{"n_layer": 8, "d_model": 160, "n_head": 5, "n_kv_head": 5, "head_dim": 32, "d_mlp": 320, "vocab_size": 4096, "activation": "gelu", "norm": "layernorm", "norm_place": "pre", "norm_eps": 1e-06, "positions": "rope", "rope_base": 10000.0, "rope_fraction": 0.25, "qk_norm": false, "attn_scale": 0.177, "bias": "none", "tie_embeddings": false, "parallel_block": true, "init": "uniform", "init_std_qkv": 0.0375, "init_std_o": 0.0, "init_std_up": 0.0375, "init_std_down": 0.0, "optimizer": "muon_variant", "lr": 0.0101, "lr_mult_down": 1.5, "beta1": 0.95, "lr_head": 0.00779, "grad_clip": 1.0, "warmup_steps": 200, "schedule": "wsd", "decay_fraction": 0.727, "decay_shape": "linear", "final_lr_fraction": 0.1, "batch_tokens": 32768, "seq_len": 256, "doc_mask": false, "train_tokens": 167200000, "steps": 5103, "dataset": "wikipedia_en"}
Each number is 500 + 50 x the weight over the matrix's rms, rounded and kept within 0 to 999. Layers, rows and columns count from 0. Numbers have three digits each.

# layer 4 MLP up, 320x160, rms 0.213, rows 70-90, columns 0-159
547459452562443475543385511582561524523429468461528562618502513502511476578400456473492469457557552466462506495464541526516492486515555481591418564405527473516405525531443527478563421545522444555494531522520543484504500507494445470482407614511575474545579472539627543486523475452593656577498485573477420413484566484553543490615501447401532519515475468413484564461500524379416457593467462495503547501496532539462480535457523502529523476496340486455515460442474496494504392456585491
566423550463465478559540466518455476452533473503500480569474409439521503433541543530511422534455486464452482511561522444460525492347423552599563521494527428455505578485509380467513552535479528533516582504512494446452518493542438516467524565539462488500603452560566475530406496482444545489397504569591482539619507452511531477438516557538458364513499418509537584493513469475547482536532499502491450532492480510584412567517473459447526503468412474492550463480451438475481455589499594
507515481538565466495428430514531494544460517493480433553510445491486634389469514550502536472520458584576588416614509534468518444456458473487570491500452556545436537544549528551531439490430450600445497454523501487449488433405528468579503518523474434563530466503585485422477484566533536481497486532500570421499424589525431544537510526536397475543501410532463388543510498525543608464484477510462560552444567477386557468465461521539473538549490462570576463553617449515504550443501523
505561518587492405461551477521540531555548526514448519506557386484528520435497491505524491542514593565515519451528559449469524412472523540441536461487444430504586538556577512554500619489434508475425480452431507523561561554485468526533563471493576529450461582613488525462475544517528515487439426469554461468611479474513472457622584563560451479554570444520529560501545387571481428533464630502502551482449575456617541522516608509513505513423523545471463550510422581469493366526587471
414417545501476408496541535453551438490508491480578523602492514512465523623454501498511457511497523444481485527560535551564521525546556620456549534494423510481550535507505414479350504508467506424478507457556524459496439471579541494452450442514426554566465544503464514475452477586500524494493526477556507508460490490566525494554398490503480555484451398439462598495463490470504497507547531493511571462508467455559502521576545457534558570466438504457482530560549514470478362558424515
504496511607549476539575496496397573483476462439498499509542512412476417548549514492542473500476538514553377500475470509511520484484436496606495454579449487444473578455454602435456494510485456587528447435527554543487501536493525459463526474463553529630558524405434541479544452482525466435462472598491587497481623473590468539521527522538464546513466532411515570481558491544496459565448504498545552477524453479524468556489565446539490555518481472558534475482536487516493522449454441
536439445490474496450462536492508597452509435509461459486394455566413571537503437516495496633596585544464520519454594513421379551492442547585533494519530424446566504493527530451564470553446530548488474502556529476494558526564455486553531550545486421566600513509487486452479434420502591461549492508358533471566488584605474332519534441443533466514363416555547359414501533419563530489528479542348503501477457552528500529493524424571545459556529485488590519521452446464456549492378527
493543531454479486426395549590443483509639511524609536489500445506518526461491479540548450437501459514439458552467561413475491504527473501601527492462501520495548502363490490503502456426418407481447451445508474611530525510616512528502570459591505528436442479476439470520551596475505586505548562507439512559459489622435446552454513483502452506475555602517496561479583461555493439507466536483531588437572610476434479503557533480423536550502433489620561575485461522434550517508509454
487456439625581470533507526472519457452511602430394488459496476540558487423522361471436430509550440527514507556448526566479478516496454410474574506547568544492479477554615518379502589490487511492596600492548435505506589506475527482471538646494542475458497413535513529529496517542477515486588395503522468511509498470486525446525432498455516534529556549375586536459561531502474511461515521451468497487524437424497407410521477503496533501608444534451565498469496512495463418404473537
500401502560568494545511503473542448475484615446499506564506523421502510504505458425493453460513521464494509459508531549414465448550586576526392507418566504439501579486536437485456627561456491510458433514525505472524459529537420532420439544423530477539477574513486554537519478499531455530484453507530492522525570526509481520530503534382515503420545457502462499529581424458473525516525508519439479511512444523584426489464467519510508425454494539545563484500458450427524438517504565
496468479474528494449505402465468578580437528497404461448504481496533479514524531473543439620399506468546473550453523494583527479488477523545543604522458513581504392505516475489446488490415515537531544452518483543540497616501492471449486610581530485395545513502476441414501527483483429456499424519455570565520430469449455475474391583463568540450511540528521413511572500503501375524519579544431486461508489601446556533544585530469550566571477508483484503537471427507482453469518516
312201337711439653319514320541427442562508619520410165525392356461430323564564265529546541493398517469589609500342634482442613468399474465590549580533717395440452847481457294465634550453530496426318558370425663259518454490412483571512385075575460343503541641337568434496508550484488460530590546432506322497487496696474421454529291412267599521293573497335563532420536489433440625503475515594562359415266538736552472432456471540581478484577561539429426720537361395482467509637609625
529569489482526488576422510481444495535495554408596491422461464494503502437424534582468460537438459501435566568561433432542394542552433451529576452568582459383532524429476496550438519410508419597426516475447497433597457505488505460562463512538443548500520482457470493525520442434622533442515567455518485585465551470478482509429533581489502504447453519415549464504587568490473422459437554543443556422451489505555544476521448491448602584433465523526511441493494470553450410474464477
355432465475480554433509544505531537476510562485373556462466496537520466493555585454509477557552609568624385503522499436471454543515435530582540587541463509484435528366454419519410498482662490448528509471541525475492453505541491559502507507506520506433510398537463526505519476531557616524565598494411505480496470479488498420481433550551542425520432517244475688504565533463484535507500485458527570440519481565472494491557477563557533535465422436488321451551607491394538559421510521
578539503498465560432517540612396525429538461479526440464523437458499457507376500391534416521458472511465451554382514496470379486544530524435477481532440418444443543480568460555521472460537542469533489514525450458378548429574536495569510451507509573462452480590478426524403454458446484527425592435479480547522492495477649433489532482518447482529476566480473532565458437587480534417474497667514482392465578500481447602503567471353480473544488578480390580499413466391645425411553562
605471515508452473519452351536510554593493437569511532460507568540505455553520368596534483553388523612489581492482555440491557529534445484472508529457485538510498487483546495475452598489577477444477482488569527565527506539481546506541465535438572467521470459497567463549462528527631562610582471543468448481480471546565518479434431517426496576569536492519450504416461523467523601536484490462458439465502542542524531436506503497463400450463556450471466505500466471479549419556527488
517465453497421619429461523471473533521475632461413547566552525557482478500513527471545500593526455439440469487567548488444465571499498526550480559439588483542413517514467468501480589518526504505487504474532466455492471469543530465518484573526596520522542459455533474359438498519541491482486445474513500466499511466506500474482392494571565528426438365458537485454617549510569597480551514441513519534471598595432480462516505557524496485459442437516368499592538458502486432475485500
374427446469558515523477544511542422483535539505486520435454471521450526400504508518546529549464438465541499437474519531506472467509471474582521605453409443498471539535406476573512485509560496481552556430489518538498545534519389548444487486451454535535570544525575576488426486445420495472479436498500435542480526538480460507525473498444434555562486525526447468436461499452467606569518454562459503497476495507520525490588510507516511506474437500521526565491607590484533541580476488
505495526441527411486477539504560496601374470542462496524565517486570485495503537533466485494457467546541546432555512469502491548452549515498454443450410463442523486586540494543470435511463560423538535531478470548498443514516452541595466436557522422470476562522492457478509451641533568524342518496468487492527450509548379515490466502495527396547403509566500454650493471549464444493526580541481529495547511492485563591585514574498576469525529477541517468524458501547583558456536548
445489482556500452486432539462437461565450536480557471508518431508495385519479455615378518485463409483475472528455572478424570491484553449488517457539467535533539577456487488607470533458442532468597359420459566468453458536421420561502475478636403559444481487484522518542414561536530495537475556576456467508463457453586551448487519475402510588487571543450571495471545490567517589538515591508499488460472522524385556515525511426376466515422466471507511633489569539511539544593495519
541535532593499498464433440475437507542604557435415418484509491510525491526504509471356377515522496476512491515612454538445518509363451562454481487509536574483441585438444507484407490571512443470539455456511483451469554525512469472471521509531514494519552515503538476541458486493517483511427462480478490533464491472436547493445423510475580471529492442561553534471499525474458467542530518436505417573601454486532536505547522558426519560477453529439502497543439498555525478423435575
# layer 4 MLP down (transposed), 320x160, rms 0.241, rows 70-89, columns 0-159
451496539443479583569494384570531474472502440469457479508462424558503395471480514386420432502515489441571487505599556516614454462485493569395474457509433460505534499486494508556520575555512490503581433569409470543497567555449484520479417532495423450497553473557487512488560470490443605470551526458474457505551424450562400587529504429490492454620564583536444545556468448486509500585592404549633513552537466525449508608628497557557500452475545405507562501530441484380510454475514509
490551484504344560465446514538482517399521512535487415523518489493455580590543533528524503453524509490482531497441497417449621460537512488540499533408506488467404422573474570550495508531421385488549474489483493491471434465552509527557430535461517532451530439426513579503560542495508518550532416449429508418426535556484555472505528518374515426584615535533494452505510411502584510451505553523498524400513497447492479441518531470454550485338604516566574577554538527522505520418459515
416561514499362439497421520450498458551390504439523496510598483545524543471500537523517409496452560524579415573555506463502427521538499533497539378517656524446458546610518498518475596526495459476495453445498548478538481449446442494522576549608566477464570508576486554484499567545484556433589535441524431466496429435529479415454552478470471512561470512463519499605481456548574433499541480476422440546483432476500519521468535495492528549462578529502485477517415454467554538512435498
585431431481504520568450481452433463555566443503541452510597416551551614465451506531413429480514508509446615447416424389513551521520548567550467532486432487536452411506434529546452438498586469409424579479445475465580563517524531486500545523468488324519493520550603525448467477447526596461459475516496523551617493552466497486452466453515577588484524585472436517405525573481453559543536521555509565531584510532511525458494510440505513420445520381498551468475566476462539529493519438
539426539471548573547447564466465526512491455546450450528506504510475353414498427447470529421461500519402469548502499563493446446483564483557435475573495475513387548442535491467513551523547507546450570492488549479506373513410502499479521464452526546493486563476522455495547517455481477474442507512453511487495516512391497450387465458460445453553493465553526423507497441509481479469504475569528473538413506498509443441470451601508492484427531476504584461563500517614507560466407476
465490511481433532416591448446525493522478488579554567429530438514502516534494522530480502473552470517482504493484508529481595441505545525548441464502503406581494437538576409496470519443568518490467463563532551434516542472478517532567469541486454487419439522526506481526459556482472443504497560492475457483536433463467490469454443511500471492482496497504482525546495519470452521513467474465468554488503528515513479420506572520459455443529547534491584449521429485482542476495474585
525557460457444505493485470445575642500456480507610486544519562573536410463515597471397604519478430428497504439493602472473506587453449587525606483506461599492605513549517530505551488549466493430396516437456510445583517465515553537471525542508475527457427535458482479393535514421574462554484467503350563452527551507509417598472583485459549590499543361360463456402470510469465547464532478528481491461436620388631426422363565528487472458585474562569523594533512516537533504513569329
527521472564496499514508549518509600532452485468544491543477518474565476463525443525476462546531504560565469577522514604547559494484555424349511585422532419510489639475518521537545481456499503458446462436477426456539444464455563468540510540436552527513545466446524518439467486417457546471453551499581402536523508445500407477508493524535593446454546503537447495426466477467393497538485432485493525545456488478455538405471561430462425585524492580457444485591563569547586488514519517
426518409534625470486498524468529475508492455471519500512517494512456444540511521525473608542410502518563394473476594473576468472449424532495469486498504580478467429487491528532542605440502551479421492640533442436556459442472569381423452519564506360493525497488515514564486466536517555391526450543479461429453578534464494538399500493527517537521556591576451491520413421513572485448403583456545529432534566472524449477484422461491447486466545520514533530512520509634543536561502529
476494437506458502580515490531533548558479504485574402428557557526492507497473526434581515477527510461510435504453442494461450461408579527494481448519469539468521636538480540552579494469494482456440543432540559572544504493520539518568531438489478501428469465547431505422549527507514450435561574508540483524539476490534489450482551479542548522537505560510451429458510512552503452504485504542479464506398533493438571496450589571488517482531479481503481622467588410551445493429505481
556442519495551477581494503521430432522538470568531514489452490494465374578503612565485495486511523512502402476499551529522400464450561480471479524494555638515538494479571546514513585462501528482488431505493371598499488530402547436473503454489565458504524530513505534526567465523492514502510512506480434416532520423586571418449523409502554407646550525497572457466470452545649522530564501546522599451606504440520497417410456527539523584402506602401460546484549586474437482459385514
518454436553478508412515509576630478544516495454494420494511538483474249481487433474565635465397502559538466529468526470466505555509482459530457513549549533500525999489576445514557539491582595464545509494513538463515489486499482580527478482557474453435492560440511481513547562481405541529436557511460435486516491523485433443482467514552468460511523501473484482393561496469462555495393544544455442453351480571493534507454547451620445431578516542456517570566504420494524467558531563
493438551546521502481499436555479616515523535461369489360447484509515656594481520413524544376668469525470499484409458568428482449377580542464453596510387471650570441484588526442517487500525486536477424527547559558422444506388442517510509465483568472507444537460539499496557480516484535488464490554462496426577511507569469420437527550515490498530547630500441502448508434515508598568490463512503516580539500477371486543414509450548356551517527506541544536421551571575514462435451491
372413445558398625437467526512449425616549517449436515516588475419522578545533496582615519561568442416548396546509443477463476544550488477670449511498523458626478609559474509531560440497577469493455450481499494509525484492454529560473475465378474503490518402427573617578465420559537455517628509440477508423520446559540608501593468556510529592469378536528446512476471559565462530551448429457407552642508481486444500571530527502536476503469493442601484494522487510444557467535412438
513538487429546428548512517580473514433499509367522462484417553429508558549380571432424449485418541403563498488504527487402442512537417510501527508330451476529508545414632460554640482407499487562526456649566378517438456555488542537495541510548536471446507564435461561454510526527584538526480599340549485530558492530469532485555464460565503530527616432592448491581441462462554643367485412541533238421433507444536579444599566496392504472377569479391521467538501475488450463411559610
601430564445508448541465543425532514505475507526460465501529463499575540500494526497491493620469431581439505530556440510446475582576503473409446537485491514563515444495503443447520459512482543535476462522525492471533544479571585486536576441478584486509319551504549479453454472599482529490532473410448488509477582563512539523515435547449503448471486522523472478434497503464494511538483464432501532489365530451455491497519507512480499419464562423537500453508455608509483589512543512
541502404494505466416645531522444441516449444513544544531536512542526493588566558485527581465497514542469559480485471477476447512574550511559561420492432455540456634458598571467536453444538478523532468523624467537513467453479487515506475479435478491484537400530520492489646564515402481463468493448509524474491459501575501468405368579570586475454397593541431494439519538493442493555512568446488583550523500538516474520507521584457438532547467546509425522506498452571576541488447410
519464490546552418497407498525395570539548595447464466500577597588471529546556514508517461445494519536473529528465523552512459503492447567458512444471554509557577602478543526449406466510456514411492507476506464485421520548402453618409481531435543510516448555535533416497535585444441517520513587450461525484508554515438447505483543521557417593557492524481480568502479529492488568502487562534558516568509453580536399572439532522526489483460514508530422483430455491561544554523464496
465515523477468533530410551435460608349469486394584543476522381490522656574506552544467539421472494535446499555524484567568491544539458517512502507542524477584478416488546479450471481504428483530447577541464447465477432619412512445511476537507403579498440538441508430472519477430461574582511524505529464512565506439490429565521401482622570508422582546530526482482410510487438530481471491546437554466448494494527516480480509436464507440497578497417501547500495499483473516476534623
449533426504592549465394478532427521524518510598450497475468578551472549543457525499462557507534472524546493564457481426560477605513449456495582596520478536596502523554547495572393554455518520533530409524528541593513448501540459544494536502573483441506434578521524431527547452548593501541475483403547594525481462463562531485556561429466528476417474524479429419400554530484525411529651554592547526551494546526478441483461520508488456526551595465490537523491386537557420521575542424